Each number is 500 + 50 x the weight over its row's rms, rounded and kept within 0 to 999. Layers, rows and columns count from 0. Numbers have three digits each. The size before them is the row's rms in percent of the matrix's.

# down: layer 4 MLP down (transposed), 512x128, rms 0.0415, rows 383-435, columns 0-127
# up: layer 4 MLP up, 512x128, rms 0.107, rows 384-435, columns 0-127
down383 101:535484524478464476545424517459554478560405478467571402567480489610522519605453399506452484387584469523504463436486406543557623526619495508505363409561526512465491611510585523522596470530484502544493488474465529496514534471551504505462493546514524460515480458463519452507514402506480518535451476462509476543432540502488438486433546571499514456516438480466510413536560520487582551478520
up384 094:483462493467498423459549592449525480498540511554533464529538531540481487448393485505508539495503423475497478370460443513542488418453466545502534462601449517499533529427502451434550424569498511382498439455564595471462579514484521424547474534524482477502441516578514510500531548485504531534589457535404480530461507557559389533545481641406513521437554488547517412563539450539514472429565
down384 090:482429401476465515429486485519521529530538488497502440506463533350517514519555408484453556449463518533518505482523557460395529483450497488514554532482512538525560441536427521469470481455466421493556479653456520524503532547554478525527452523489489492471531463593423496541565478494571538489441514490550492487633568528404603472520405498421441487517451584483478621485430562550568444554513
up385 097:505526477456558563449453570467402531420438473519543500531478378562531603532465432530516515558549515522544453539486468522491470468574525488486470532472542511382593437483448495543605504486464600559493408492582543565511551539545544472483472558412561467536453541581485468469508442517517540527517451490513413440443453470499528450559527519526447561484523516492338481547574452551568500545516
down385 100:511439503574507491517556523522509471427541590565493402546447512564506486462481446377492538484471429507514541522498519523434440539526497485504447590557474557509588522481439475542559448528507515525475494520494464420511502534511585523595565463445355565462547486478534486435448558512601546512520570570553470471484441551502456444458402611496445497527446468563462545391421503545422511446470
up386 090:538527496458497387509461547470537523511491588439513520503416613522445579554479539518528427461629429515467553526447399462471489462443567524492470489460484530538509528451450474514517453473442467476616510407537558547512530472453506565509558559526551550423450472470514480430535463512515524537406519484520601559538522429545449427532533444584467429423456498430514514522405487419435583496500
down386 096:428476512455508456416462538609553512414481399567507537435515494474488527447486439477468545471547410447447517527551592496519482416524429480475565609509546456469532448587569477497437552560512424394470455454423562503503464513469532489597452475490559432609558527436553506451531458556558578496601540456544512449510503445485535458542448533542536527444584458502488467546530480497512477553551
up387 104:458531480490551526399492507509474472474544502585422525526489494534587472501514538466550446577551537468664443466465533562483495494546532437452491439419593452462533473417531561445492557511386503456486404471508518613546532507451531397533586551533441505371552496470496469469419558509462562523499487448540450539486491493522493488549532574497506546501463482548480583523422523552427596486501
down387 107:449618411435484507498481593495492454589433525511573441492518497500614509553425559479505408401552545518581492533421414529586479462517565522446460476595428438491538520500518484496569463588468535496453448417581500465462472525558503540530578484483482479585525496448566527495474500494410483576504466493533473508543552391532571504482515535478451540449397456533529422498529468462460456509546
up388 093:501438444444495427458518456494510540608512442505480472532515439491476560583606443434510445422522532512483561518408481450517517475490433491470462563424590489486536513558527484452471504562497495510495419492527457426432535476520444498489556546548573552486468551460545480439528417546517478534455678574444488469480563509572478470506378406506530590512527497414488554532507436576519483433558
down388 100:482494515594411510499464577463462437527481570559528547500511504503450484476480656564551554511491533479521453516547619464515510515469562522517488520524536560504471454525414517469469461437382484543518535521494486521512552410494514507571537429557428550572532466401488526430494506475530456475530505535502488531552447400376505532574465522481449458368462576483430524521427493613525475411491
up389 102:487461470434512489519533391535443468444456469490458512456448510453450525606560448553488478539380564498448481526445432553488439524550540603461453529468504518577514388465548520515470444569484440546404377483545485534458463519567529565504547497492529507446511545481409513524552555451518569555597520445502398536504517524561513474464594454492491440553469463480459405568528536534553407459505
down389 105:551487570434564582442445403471529502468481508463476418451516458434514467509575436528453505574546522537505536496533479500549490473517529529580578509545564512464526498488520466571473501453525602445463434564415529516507391431541533504486469492473513529430581428564393460471413577560487436564598495538520539485491526440513525497539496553395507564483524534510453420466548388537504406593492
up390 109:487629418480493495500415540477520450500568510519483487435604472547455591500520463504534509519497504546508448432457535559434537473518473538490426388600513531516565515530526416582519466564527465463466537444509494511549560502425545526511390467551590515456365446505532514532526509494559525515594486472486390590537566432467541544459541544625541436478532459463554495496468523477442475555529
down390 108:472520583455504527523517491515436501460485488511516523458527458498576565531374577503558541530464435475514551572514440496490469520384452377447542523484553444537419595491521418396537538469484511510528565501451384453434508436576500530536494541564484457601489519475565513472499476466506497526434567561506613453413417519450443491542531507574546431508569503468584472558508554434522512456512
up391 117:500486599530456525494456481469502415534453474487461475401473560616538536547513535468482565498488529392430406466512556459536546517477548444488575537520487451556508449484513492480559480481538524451561515494509498494504526481582490508495496412509573407495424488501535486519486550548555443486482540514584527523524615362421425524473381536590574540501562464592611481473465475559483419554518
down391 108:472526613496514519440498512460432458495430495459523613517554577443494476486478488487497469495402530513523477453476434545489559380497450538558435444585567458497464552433506439358550478511490592503463507562530495542635446447560450505462587458561522497435498524476467553493553500415513471530522400529612492591603523480453486416507454531470466550525540538467462542542495532473489521508518
up392 095:469412552523463512466533491485494423435471533574598513592484465395433522546481547484436573534506456439607569468529517432496497505431541487555383474465596450446509542476544482448473459552454603473545467482573441503459472484493460500434513480516465413528518485477538476592544579530534544556487563524492569473540568505550479393462489512460499475512542576429580451488487577597445476584506
down392 096:529573468534588517487454403480454466552543443452514442435464543456490486493466469522520494369493544511471473523561488485567464490508533453501534556472481456562509426425401447541507487555507534443441376526428449481560514534568415517476535529547419498511509542499554509486594502569548480431512515480528549447545490606474513578526535507514540599497542484375622403535584548452480456469537
up393 103:497513491457536461424482570468433472449449542500482485610434419401483599482543462489604534467422541634548460500584517530629537494522495519557473544538534438477511540488517486520534503515419446512445520495509434427549484484474455462438522525585440494548427454519465458429553530480521445458499462466437537507471511522560548507544500538456538505600468456430453562560595591446522566560428
down393 106:602469520563489463528499588497452519462497528492533466516487546580564547423466500535523431521552523528649497501500482573480559484508462438457407457441458432535474470475492465512546550463467568515437395505373460443528486430550466489466535547498511591500484452484560487578495538509589447399484578503537409430515538501418434465513593434563539495472492572438479480588533475456542577494517
up394 102:506522413473465505618496454512507483545526479579388377545524474579511492458420561471464514478580473529519444498551559502498533475498531538481468450437533568443448570403441482520501485594480566584464430520473481483549566473467582552459534483471505545478419549535474484485548457408516511441459455539490474568581500499527451535367473488497456412522581506512494500516484351548424475535462
down394 107:482482497508544530507493575514480506482502461489470504430491517457591454572543425457500480517484547532450467502399538554545352530499413569521481527483500508640443484491488493572511452496569530410594623485614529494486449471441435478457494439593447544491580398474515504497410604519542530496516445577498488534432491516478487591518502459468473457574535467498479469414466541561496518548430
up395 095:549507556527411536487443411549500485459462534520495463511636573517424525521404397575499496415486577488369477518481509457535510490446585550484587560537514534454433512540500520479581428516532556487438423526498445497400409594547420458481511471500489439475528452514418576586519445435474472552547419483502450561500466504527487534473497488539494479399536567559536544468497529471516532489521
down395 093:485517554404491515483481482519542520493479476538471547481440497582485471480543386513565391450517440497444572505555454366546495573500424511518513475496464406481554498487610517472447505507506564506564520565365501469483584550453549483516459524518595661510590509516507515513491590517425532467568384489490471442464479511494539545499492502550547491550464503437450470432509539421517569472469
up396 095:452489547513530502484502465495416559449497482487527559522482458525462419471523462492505553425497514448448460437503469489518377491468572510560418540388570464554532417537499490557500509506576489556579460382484517523512584468517457508508415522506452563524524492473411600469559473457529463419489480399490513502504578486440475457462572532551538592524556478483443466548466438405475548660555
down396 100:470525457538512479462478470424497427598535543423566391560494462528528536577504588532442543543511524505425534485423507543570469519641568514515504423496545545501375534443541563470572514444500389526564535510507521551577409514491500536440490503457549403520439474500496480490563525499486556574421513484432459443390459552412491487436450566489537493466541514505447550454540455554529497490516
up397 097:430455558503548502469436534592461532511460584473447582495554510530528449474540443524475455511436546506511434483459592462492538491482532444529470519557561520455461417452530450533382545519633493555631537486597515557582437523533404462544637494494541455524463486477467538506558492545477518532469491485566489487472481484492594576433396456419496490541446495474414445491497565513488514526561
down397 094:521526570495531535511540546438428460567502430536457490534482489506522494497479519507460480574484489466515612530549419586497447559463548438423607470452504567524493468517567596518537443408440563418522580484397515571448558520493463510430416505431502497458476406541408547526435492534492484442498569519565463468534490463562488537435501498531429395492501461474603548590407557536502544484488
up398 085:481490461375472495404473456512467403533569477627529516529534523493575543513415527574483565505530480476438549413554521482569499413509497449498569482522518487429506479556558603636478486466519489572455435507571493528466533599446511500476465520586512448570574454476481507502445522434492527423485484565541483545512520465487468457399475472462527577424575496414483458466500479562511594462520
down398 087:573542606502507364481506527391516522512508496547394487507436414533553430524485431544448575478457515632498436454587497533514393478443460491566432478474490551469545495479465517470502495530499501509544498511473487510589538456388549436574404531585556588504487520441580544513542471489522442489510561484498550511514510480529574450565491544424507576495478441424507579554485456431510481505473
up399 099:476495567384433491567503457475491502416375529532556500531464446451451575494510554546455541505431543436471541409557530447584436455546475581498449516491467432445422429450505570452545603513507539486510535468459508471458573546545525466498460406514492482446459530441506551537462538501511517554554480604589512514438421578559492492426553386481490465474427552552564555550531518495478488486451
down399 099:552490622539536497531574496522555551527498553516467460413510466502489495490444600441515620348517509439459500490465534527429458506478587373513534518497564561463516459488442545537525528481549633490539482455419520564463529547431530478567424508469506505577504522490445507427471452519589495486405597480482432466526516488444517524548451486455565477463550512401485425464523490487567444468496
up400 100:526573528522542435452512506545458529472480443519438426542488423502447515472408555606534551532553529467523465517570553556484514458572501577410502442561395533557500556606568572564508512469475522495478568523437467552505446469487521473588450485494525480528455436565494456471458490445440517489463496491389504539496507425606516464568421583505456477591588495619524508556439491418470491514536
down400 091:510494586436640486530457546468513506503466523513458542449532558502448503448506510492538459543509584482442449481440512501472518431406492483510482549518484570433468501490552491428457484423484596513526449477541578555381457429494489576621506565504571447476495529459527481513588449483551482470489407565463554450564464567532556439532619496481466552439411483572473460364511522519559489522494
up401 097:570543590521500498474445595460470532587456540491581426457521519583533396390484517524582565478478488464586477465414510594527512464427511457540433565562600562458551530510563524589525487480563507561491568530547503412569603448500525556466534560515457426412441511492492493483424529492505438527523519470461506489589472420506478579498458472504463506543508409563533476499550470492490528568505
down401 099:475478514384514447511497475446485485450450576572406556490480419573502471512493486509519506457485498477506615606523533555489504577500403462392579541514531466680408374474478555549527452430533489525433474492489483496522502510490512435494549505578466465514534546433520562572526494485499537465545495595545445519475474552528585434420514522498536481447536466541560536469436482481562492441438
up402 100:584506522446578600602509534419449516489474462526440454460517598470483538494444506488550401457414466459477512503425538524465504479523540533497420467592529470493478466365531441486537560546500460548531461546539432552561513459503438515572481571503493599456447455530513467513464451509530434604484471550552452504468483439561464534571463445456373540433480544571545534492556450600530499546481
down402 101:548501477495490409602506476540419521443564470504505501482494473505543516621467529444525548544523484484427584474497462396527458505489418470572493454559548519468557443554532597436480501416526461543485431522459480480439478490406503471495493490439483477456558470540463450534513482540533588525504516458559439513560510646381455468490484523572446469405557445537483585560485547545497622497583
up403 100:539481531560484556563511511533474569519469531451636506498537375551534503521453534482511432540495464429460451515548459513527465457595482426525603519515619451486416572528430471543480485483573482417503529530537451573480565549510509572537429482531399398462476508529601513436543540558472499533442470514474446530555450523516474535427564432469414615524503486532504484504452484526488445470405
down403 106:514574466396466542482539506563466508624461533507548517548427461483507569462521499525550502451515438463503473581539464528512522435536495501488470400610458422478500474520510533491409472501455468479514492483501565508484468431546497466486511465550499597457472486531482430416545557510475477557534522528359455468498462430497471553429414540601595439431484564514657570540492511473578518485587
up404 121:550525541455501517441500561551524492526398586483442458569596426474585458440443451507501549459476570472410528472458522513366475503457499498530495489565482521482605468430537520477519440511506532517537420563469582541540405483582455528470524570469524512518433482451517465546492459419517542569411424504532466496354576561476476506505512505535514576547432538512499495541566471379556535522486
down404 116:504538542495526453451514441491582375491457494458516503522544545464448367460475396555490459502427578536444509579561498591575532461467450439525493445524457552526509499447473441576593553528505526425563579525446487550547543550493526489540505463487465546539476533516491468538585536509578485473382535480461453564539500367504505498493443462500484605458476492552476457406471483459505593584454
up405 101:555603514444459442493514546466420534535470476538561534450477519466562461579483450480474482524590496608542439564548572438496419513509549518477526465497496515598445526442520498523507463577549552423483476471423493583489507529378528471509546519499403534425490377511550448492498429558512540475433513501521435533539506540458446463459547511450529417451411571464469525626564560510450511584516
down405 108:469522524508545383522444494462493576480621442580513555497523525568494536580505531580532533538500415484415506504532546472509515498484451454595454513512479556415465446471443458534461483502486480543473552513441581584510606490403473535439536482560585410460412463528469589496549486534498441481491527531444532580527401499461581528501459421432558498467500471422511601512533456456520473424440
up406 101:474576498539562477457452506529498488575488517525502507512511508446535676456425577497410547583498515525506491578498514447462525493538542465460534475429527467446551550506529542475469541571541530540501568522518565530392429459572461463443551486492468544487558417446470591506448505508532484572387564506451451455485459423431530458374505476528444560513601499492492450570601520560545439485516
down406 099:432398557558512591522424558502588586478460465580474476506538609450489425545479467512432438595520469495589451487448489587434536492472480495459517500487428563452547504487520413524559529430509555567600476548468513497469546509515509513569478453412539470436522535556536459554500402465474523466414466562435517542495511398457525492533526451459508510531562464411563528483494418556482570558456
up407 101:566481504515435488562534485582597539482562566474483431481478542441449458432396404534504530539518491519481483458542501556542612497522520490473622512452474434578481550536501545530512497564545515454485470506530363524497577489463498486518484468482445477495533543560482418350545528596474546502524519501455489381545520495511575497480455447521567408528556527389459527530466442502526505430582
down407 100:570521586546548505487497616441512420572513513472541458502521480579572479517503549441522469434434356550524420478466514519602424470492542442573488405532459554549518510462548549574518558424472448500553577487468406556440481421494448491490582512607413425504470551478517517478552487464485467494570540500472465454452417483468501504461451558428488505562555551489465578461515435533475544481528
up408 102:486474541447498512522531501498529522575561533556615534504471522425493527430482512482360485459480537459526555517562549555483496451597450535505617547557503510544416429479389510526502523500468464549527478534538471497499477455525568451446412442536535511514610454535510513445479619453447554392448500587554502453454426390483552566453541567537507458476484552626500486488451490532511534522519
down408 101:499462480474485518482528552487390494475439447497515487491555460509499499507435445530461460577527631498551530458549554526482417467570492517361510463442524510563510574437487497436566554549465607464562566482525479469510467529469480499538671523434557409447486534488457428550503499630524537453487508470537581436523510561571487450605503485482495479521484448382517458543440503483459481506459
up409 105:503557525477420425510492473495501506540537411536508434524404506506542507535507513498536479497479491487438456587501542532415545482507469493524456423533600444431439433457547487520420451416475462442565439502501504477597521546448513548510564497471448565493441551460530575518611549500584501528438493537480503436418524480484492526623455600455563417595563519530529522563369531494541535581543
down409 107:512418518544536539504484467425531487446526511468513490552583443569549440558564399538459467422530494499475517524527412591503513555427486519404502462493518442517583500513405465474553458598515441508519495612614481575437549510491573500414503507529530502482666544458518420463576518472460508363505544498468461492470480470497471468592496478518510478516517441418510546523483572479457543489449
up410 095:512529470485486517562449542488528382559532511470520494497464470440506485568478452438454535418532543460500535496508439585490476541519524461579434474539590468517566487495566395576534615498525492470545540522604529535568524469517513489539601535455487493445503432605561547441479460458501459505465494632521473495549443569419495497481502572475630577559463559486502484488410495429383479539497
down410 100:469520563516589464531561434576489461495513485371515540447544508505467454534472668494522444467526590538521500449424606490487416504512561529467487466536503533396509464529518516534409454456539519493541461506567575458473540631415436414500425490474477566587467535479509520513476521425484480417521531480394521534516502509477537507474517517477471460483534546562529517563482404516401541556443
up411 109:428537517452466480509548503544478551496484542531478439449465553413478517608478559479537523516493523365504563497566421459380470548484449522543523433524510476523443514423390525496533537573599406522556461514470481438439490522530547501515452410545475503518560517505428418524530532568557517497483625502568408578503486527622496465556475544497564438519491568526518537441477478531501410532447
down411 106:491513518534499493535585483399521538567626448521420535528509455455500534505422502473475465511626549454440546535424463484534432526493530543543570488440436584421521509533492531436486540433448515428449582502501489413391546490502476421515530505505582428422450534474529494564432523568472465585495469556534445483510465411546439511493428533525537546525496537528508624504607522541467456482442
up412 101:558467523428522439512446515365573530426434548502543410382543512537463558576583426492534451581527557492430517496549474512435456502431458414423456557489556526453543518465543528486570573435539484509462494475581457413517478470499430591545475531502589552462496551481457464619527621491484502490541475525465526475534511512467551488474463454501467480536518450526495455539599522495459489559591
down412 097:461484380494427457533508528496564377496494494558440551548419513443530534584469506514459520464517496602454519486532573518530514465517546515455535499555450453457491479522467483563476462565497523505499385583478492526528493494552564417520469399550523479569504469417473422483422466554532474543461472548661570536607495516524513541489399541415496483530499434474536536485584532501568492421418
up413 095:531462536551637530452502555435554553485530500526431504533426510535430518518395575449416547487488425501482434466465522562558441544426416511475429436467477447485553529509464564553457526535545461478552528386520486577574508519538423478483532459429486521622533527549516576449482440425456485509538456529459535567524549576506469532460471578490486431507529389523521459549443496452439576554511
down413 101:489525510437485559470483466507468491487548512454437520525438477402567540481519403483519451524526594511429555455461425444506551473447518505567460603498474502437414577515461442512502381474497464471533458542626429522533488585452483576446459570476559555543441472445448472463571566450521577508523551500476548485470544451514449516557617477512542533493499594590417540446499599500488459557471
up414 107:468502481404523429565568476586495466509437574564496447483417497527584449437474491534553459512490492536524545498530515436567461418527527482531422513617513502511462546435409512434399493494548500475582526477539474430431491578419592442454565510508483571467490477537452442441591571498445546479538470548524480494543505419471515571516559510500508392506584501577518423519503582562507451440561
down414 100:489540472475493582526442499504500440514538464498496496419465503508452587556463490442569510507485476522518580489533495539510478544387515552470500533572506510465606495556426496464482551566560531549522553462420536463550490538527561621376555534489506509534448464457459559488561432619491441454489375421476477501552500473528541588480548427520542448563479532524443478447480417485369437524410
up415 097:520544462536545488384507557512449511578427461498487505435528485499632491540459476445415497482481608506520488406465481485516489493501627613588454465535599397394522521500536539489435474462426494495525513471468429493530428498576447549543555434548548450473457553480523489474481480446435543478535486535513438462519560568474556549515484479580535435474570439535502583493598502475501512412537
down415 093:606515510446566409504486510453634568541514489531513543528530470490449537531502502368508490477571506476475522408558509496392525598517459437472554554411500372583518523494499486470483423499468439473493528555478513517523562531504519492536474574477457554433536573518486513524541485430448643492467459445564445448437416519531466430551456466500521477529461554380580522491489518465478550517524
up416 104:574517504572468411421469514506633472522435469477542408463475568529453505512459509561445472548494498497584429434524602476443491520444420487492475595491509543537437546432511497507432454496505443475578473517458466430449485514465568585562514476555557536452545456513457509549507458500525429628473571538506555541461558501457554547575434405551439444463489520456512449559612519499550555529471
down416 098:576468456557533587424505533480547491549482576485427535481499419528515396522507520464463461486504537432471488414494474549495447413624488526542470510505576487559542500552534543494549417510551513532520503514456522420429451559397500387562450489511379478583501513459490529545551436453495562595462524522467497489438505480505497409441472541614563470462520544554552479431567446580528492439534
up417 106:457464504393487514555509522626401518601569460586540512576563553501510515451418451541426449509405495428511458477591504540503500475578472476506485557478543502491597495488448528442467569534438437503504557457522480511522469463581615469442528449486515555388526445583480514444499513436498509519403442484494461584530529432473481576519432506496489463506513495485519481579481483433563607485450
down417 096:483404556465518633439507514507527409455442471490460389508451472503541442486451450426471514550504445492498396531469582599608520510409503424558493593511428561536470476433504512479423541449512527497404567517578563549512513430500540399590591490460497500569476544462508491515428551519514546548510394473524485515549549545512497526503538459455564540502500510480505526479506594528506513510416
up418 092:449408576528522474446492459547407547574463518472462434535559542479562486488511539466528522499519449487442549536552578540567498380476461461514428467525526493466472530448446613506482458486468513547412471516503479505497473540589545502517507483575581427485494499399460548493574433480520539410533471584583553534481529587515520452490505488434468437554545504617562440527427493425443423408572
down418 093:560486527513544483429558509447519411546501501498545477448510590513432480464485448389571501525560442437459546505513473579431439572430473547479558509482433367607596518522470536504545478580463531435527538602543582547468522425520535522503512494401485574420467485521522487514484441606496554467488487409467493559483490486470515432530435507552492558524512459424592493407465548458520477537539
up419 104:469477453496582591549474506518494528587441494518543508618535492530552569513479562522506425518424475524571493439402468498457466523563560550441571455460458457540460537424602528456526470508539497523572454535560482538508582468600524514469447429427461519442486473470456478555390438460466569476437469497522522412482510555504499538470497515480501627492545435426525443460469428494431480429614
down419 098:435420542545460539429549404543516438528473493530499559507429431471550487480563547482496513403563541489542470557519589499519461571565525510461517539573485523563495515548480467453444527500487569347402439432492472538468474417557536524411569494523527470457570489458412498507587498555474534563572524504489461485491548463508435457504522389413597511503481539610473473571522431469504525533450
up420 095:597565414429478411444492442478543521456578486428555466497473563431545412556427548568568390532499559505442513437447516440476598488539553506545513483553453503541507489504486381548522526494465481589542540485553483507428468578453545498440550508637630524524555494505529432507483473548423555476530459483499555591492457545487499527474495531460523462546523528434436491503470400530521515479529
down420 089:580430506484510425639513477420482630561514529561453442466517491628450465447477481439559377555512461463459534492467504482450501522436494540501531418489435561446457531486498541494504505456583522472482541565445485509466511515465599516548551491549518449480457557555474570548466539555591545463545445463443488404452497505445534539530520485464459493497426549457412595564522551576500495420479
up421 108:423559444536531600553502527521355502487499479504486573561474486602529584531498513463516492517493559549547505412439478463609467531546467513467491607571452531542508492495426498489501500444436586499463523492555471528570504505459480525423550525536498459528466488505488532483367552431529528585460518477506511465501491415489581466365465504522514535528446576469511489578596440603454456526417
down421 107:453536523466531500457508532578496567581459433472531616472496515444498406515537500481498571540531571555521495417451498508466536516466480488521546432406482457473515439513499494475438560543529496538560535459594458509517607519505422382577517493559473509411582525401506389537513531473521551533491483544405492493515393477450571462505488564544476505488461558548429535553537411366487526541456
up422 106:553505460513485542552433418484418493518608499502480423544611443467512541467461531505451498552572432494524514506498482532537528525502477553447470441503512394453549477569602557483544565554543426500512463522525498535541483528494462525502518498520433590412550475422570509513566481601428517511411445433456410428570537524490530551473494449610471508524397417530591436458494558457525431498450
down422 098:490445456581514538443437526488514547465336492396513553525514416565445484510473532500489513444533431500477526516560407426490456558466528529531430507652492519461499519505516518503552532472470578588529430614516502575400508446543483486587438645557492464550496528439508485525447542502520502413471588449420521475511510480566515440472492592467474530535494503480480539490506464535537501438470
up423 094:497432484428422555521495442370489458515445575619478546516487562526589551465449496482540473512479473368564611509537451472535474545427599467490483484520534545457471519478446448492554513522487433513533497537499532541512477433586456507500534572547487492460517474543479422543462429483503562596498550548530497491530576426513542471426540414495453382492527503529561475559553399497534596540548
down423 104:471454456597498454487527408545545527539485438614535532535411471573519460446517597513479389460512484577564449516474445500551445537481453434477507457507490519433449453531514448494458513418525598444523549464568500532517520507526455437534549446472413489536550503541476571519477476561495389471487582414443446557543466503488582403605487553503492564504566541517482506462494479532554500442628
up424 099:557455587555458439385349548413554493434486461428554473551598508484484521497492497508446467551530579531497444473450401523477484457544533508544465514437476459518524476492510547448586530427442514486515576440463492521527496414460446508562456508510565521535419496492422570574521444446505596523479484466547527485508593590468423435407469537451489445470503495498486602530500489537538595538511
down424 095:501473455588337444563538458497538500507496479561488501460529480583516495505389555554501507582493494447569506597503549458507447526557484488555387496513469421442534510544511521522428637506486550503455555538443591480406471530436531498476495492534519529492426494419565465529447609510509516506507451580496506552450467507527523538593452530512440506430488429486551475355456517479501502458551
up425 101:496565479580482534452438491537527496440473548544475522521558609461501508593505558507505471592527488515414541530475482571413481445551532448510497457473453457524507619618476598495450598505547379494434526533497490566502542578536486556494551484494402527424545509543521484437395555465462515525590474522534442486511488432495466481442418491449417518456581505513601471442465484475550437480469
down425 090:482469586493546537533468577364532389572474453481422558495481551507523503553576413546494528565496492482504527477538518571439480623447513501440489464511431498578500523437428476524518539432498554522553469514499538506497394417429464532514519486435500508427515468539526448501456528533600564470598434510561592466535509561443539481547481470517428515410571501484517561472455504452494556468372
up426 097:486467579444506552513412491462478551533513456477509500460604538485529623364542545496502543441489473595490529532471492454477491414446510525557465507435591414403510464553468469509496541402564486532508539469499417495553446460509454514465568465538551569448504432428444499497466619594436405459502607555476544454442530550460418499552539521501557575501516484528525486465528527505429529488526
down426 094:536530379519438466472555528475504494577564545519478520519536486443601467560501457459506581484485508386547519494586507590505475457564507505489613491481448499484483505543503484454562547595457514452447517449442576549455517480516544490549521465447438473524572542433412433603487504511481524485610496561517366524490511519453440449475430568512523452462436460417465474509547522401616501464519
up427 096:457490467503563582403526564521496523557521460475406477461532493516462529480436515420536436485581549399541540446530456545479505461438632434482512555420561422438426501480476481481524466487456536510551462517547608475415523501424464429544573448495482548446520486557453561612498409472485514468500490525531463425573517567451534601418430522462509516510588556581496430490505512511507552511519
down427 091:415514550442500477523528443494590531529503461511450540540498464489498462502521506538480477502523515441373474547568448456510561552503461464525383456539518543587480486437614556496438545506482550490516528448506499493498427547445561455540564505507496424506595515497408494457423402549508571565405568464473479539519406410498632555544446598429596449503506484540472517472453515579524525476487
up428 105:522504545552520502446402493480538580469550529500473457408479482522588507512515498480443591529433522443508442502520567578505407482451420560563574534455423433446484511503510477569557555444530572514496563501483462566508429571617497564527476470447553445486506499422388485417445458403483516647550535475480579543454446451512517473473433541444522436542517433472442474500553510510511488446508
down428 106:459522514511521468519544474537528512541456499442444489592548478521524428528525448539516439480479535559605565420518537491412485483476554483486405441473459462496450414454517416456523412571436542529428447486471525577485478594517499495498435506627493567533442413587412578501522443488448509550470512428516545480535495466565569462591606578520456477507560457527550557544464451507575450429483
up429 095:409528486482444499563524520548529517456538527593566454566432471433461508525462414605525519465516498466454528593493549493548489446568587442379489480463522486566445447524416531499418513479510493461526431531614464456489532540553552531477554412483434525401439459487521431553542528511438560520569483421471509561582486414492471422444527494479454545530499519503504466518596532522527428578422
down429 099:522538466527588579469566460501390533515514457426450481468500455538629543474571493507468533474443537488467543488500533468466552485388495541547459579587440441461453510527539514502487504532466524579432542415450393619455590444525459535506479518457544453474535456521518508468443401541458544503581559511604535427495560505510523477536455493541502542511433352513466588475478471526486522505439
up430 103:477507590495510536454518575546450553599478552474474558478541503471466502506548442584505592502504523500409514473513544473520481471481501461577480456491583455489534518518433533574371523489458555567477434504438497469484438525470442559456437532474441538528440486521538530412403381433519545454585532509469499533519573440475501568382451532604497458497547553470472388566486473595496547488434
down430 100:487491497436547453576506468494430556412426509434514552495414488510477491618579590604493478425515471520481538496496506528524449496535430563580478484450499482494497529537462502530453447472534504479575414495427422507529562462444587543487445591542522497460509558399496475534513520460547449492523510459573570513501459480512398498496493490472535696470437608473481530445531492504553407540480
up431 095:537440486423507514424430546511438433514542574458494512547502488482562501388540501488562565491549514445515433511482460521420536421605566504461530575449446410576481465487502533566540480469512478570525523582626467384430599527496439476525524465539534528431563433571543534475531449406470546472540445437480587446544515585492412566479484523425500476460461491510485520425512540511471496469501
down431 100:505481421483484483556399445473489506519471424617531517513497481466461480543509415543533476560556448511453496470529489350481511544576445420561592455540586595452534444566543558402437536566537499462451501460449570478500417470477584487557474537556529389526475581576485574504451470568535499537536439503457428544454490423453551538552512486522520560581541462495464495470516500489527493428490
up432 098:580552597530492638460486445451486502452500481459520543474455494477473477482555542476416501505473525583502492536530498540592553495486538612516511519537494566512432530508517468452509461542488555489398514555429582549503584545474505419495491443548434541477508484482453445583459473389479498533414649581434496562526493468487492516422492522563516380499603498464573521503481430454513495416478
down432 103:562472539476530582452480544474508481530463542582504536554576469449552477522484539532381402572494487599527573474469367533457580473426497517511583506553488499494606461561431507473453518541483488598429428463424488495430438534418514443532537507467568466496473433465513512400530572469494548460582452497502474516467518623537440556485488562542470513531509486560418499450469487502431450512557
up433 109:484572435455517470490461541597517430489576620513453537550497589415453540490537464441506617454508505497518446429452465486598580491556492510401481567522563511532551619492453504465442524498464453562554528438463475517539545471456435491457480547487486526513406526502527521516477454448495554493509543439477504465581526392512446527480538529417453513477372437574460464479494587567581493511449
down433 092:478449498511492532554604452558450480491446403478531474521445554492455488534615439503473504447424561544546488487435452489639478498474488453415471428488575444531471553498489446469525455459500507544521504485519539528543500489588539553506495552497549413524530461479410513494479515487584553423439613588511446547490474562495520546574541502440450492529459550526339434564498459587516429458557
up434 099:521492540500502470540470442501572532508577473509437565456452521489485517454451452413589550492561544408439439521496529461512411444536506471538513524563556535503406544483461551595567441463531407467494493423499486547540588515572455457559477477493484622567478500508551450522471427485419478579381455498460515483442505496395455620530485511537416525454429589440567523447494489480528493553492
down434 102:516518530475474472505485531461510516543532599498504523515541492453570481473557535442427453529460482604487531525557472550622533512460440391571577514499580464442396495483533554547544496515533414523512593478459492480508345468511532444485552452500467495401469541493447425506513425524492452517503496373451476515577443449592451483507508540484490401552537482540631469545555503524436538479548
up435 104:603473534565434431437480514601472430504548565370516477467452519510401525657486424529478521526542569430503520466496540567453484543551538488531483484445537457582533458475533477466566470528492572446396596480530417472535585521516526527515509528485560594557506556481507471502497528433543442508464507431506520518452511545517453505490465541470545589589495458544473435420600488502482551517442
down435 096:595524508588501464461529453567523398519468494402525342491477542501503563484483472469457440576361524506500510541551609490486463472551532425490435523584577468490480506519493430482506415499508425505439443549522547476435512458518556487572569549507476412516561470508578429498561486495537442505560498496526547569515534609474425447489463537501502540494468577441439499460424519517593498544500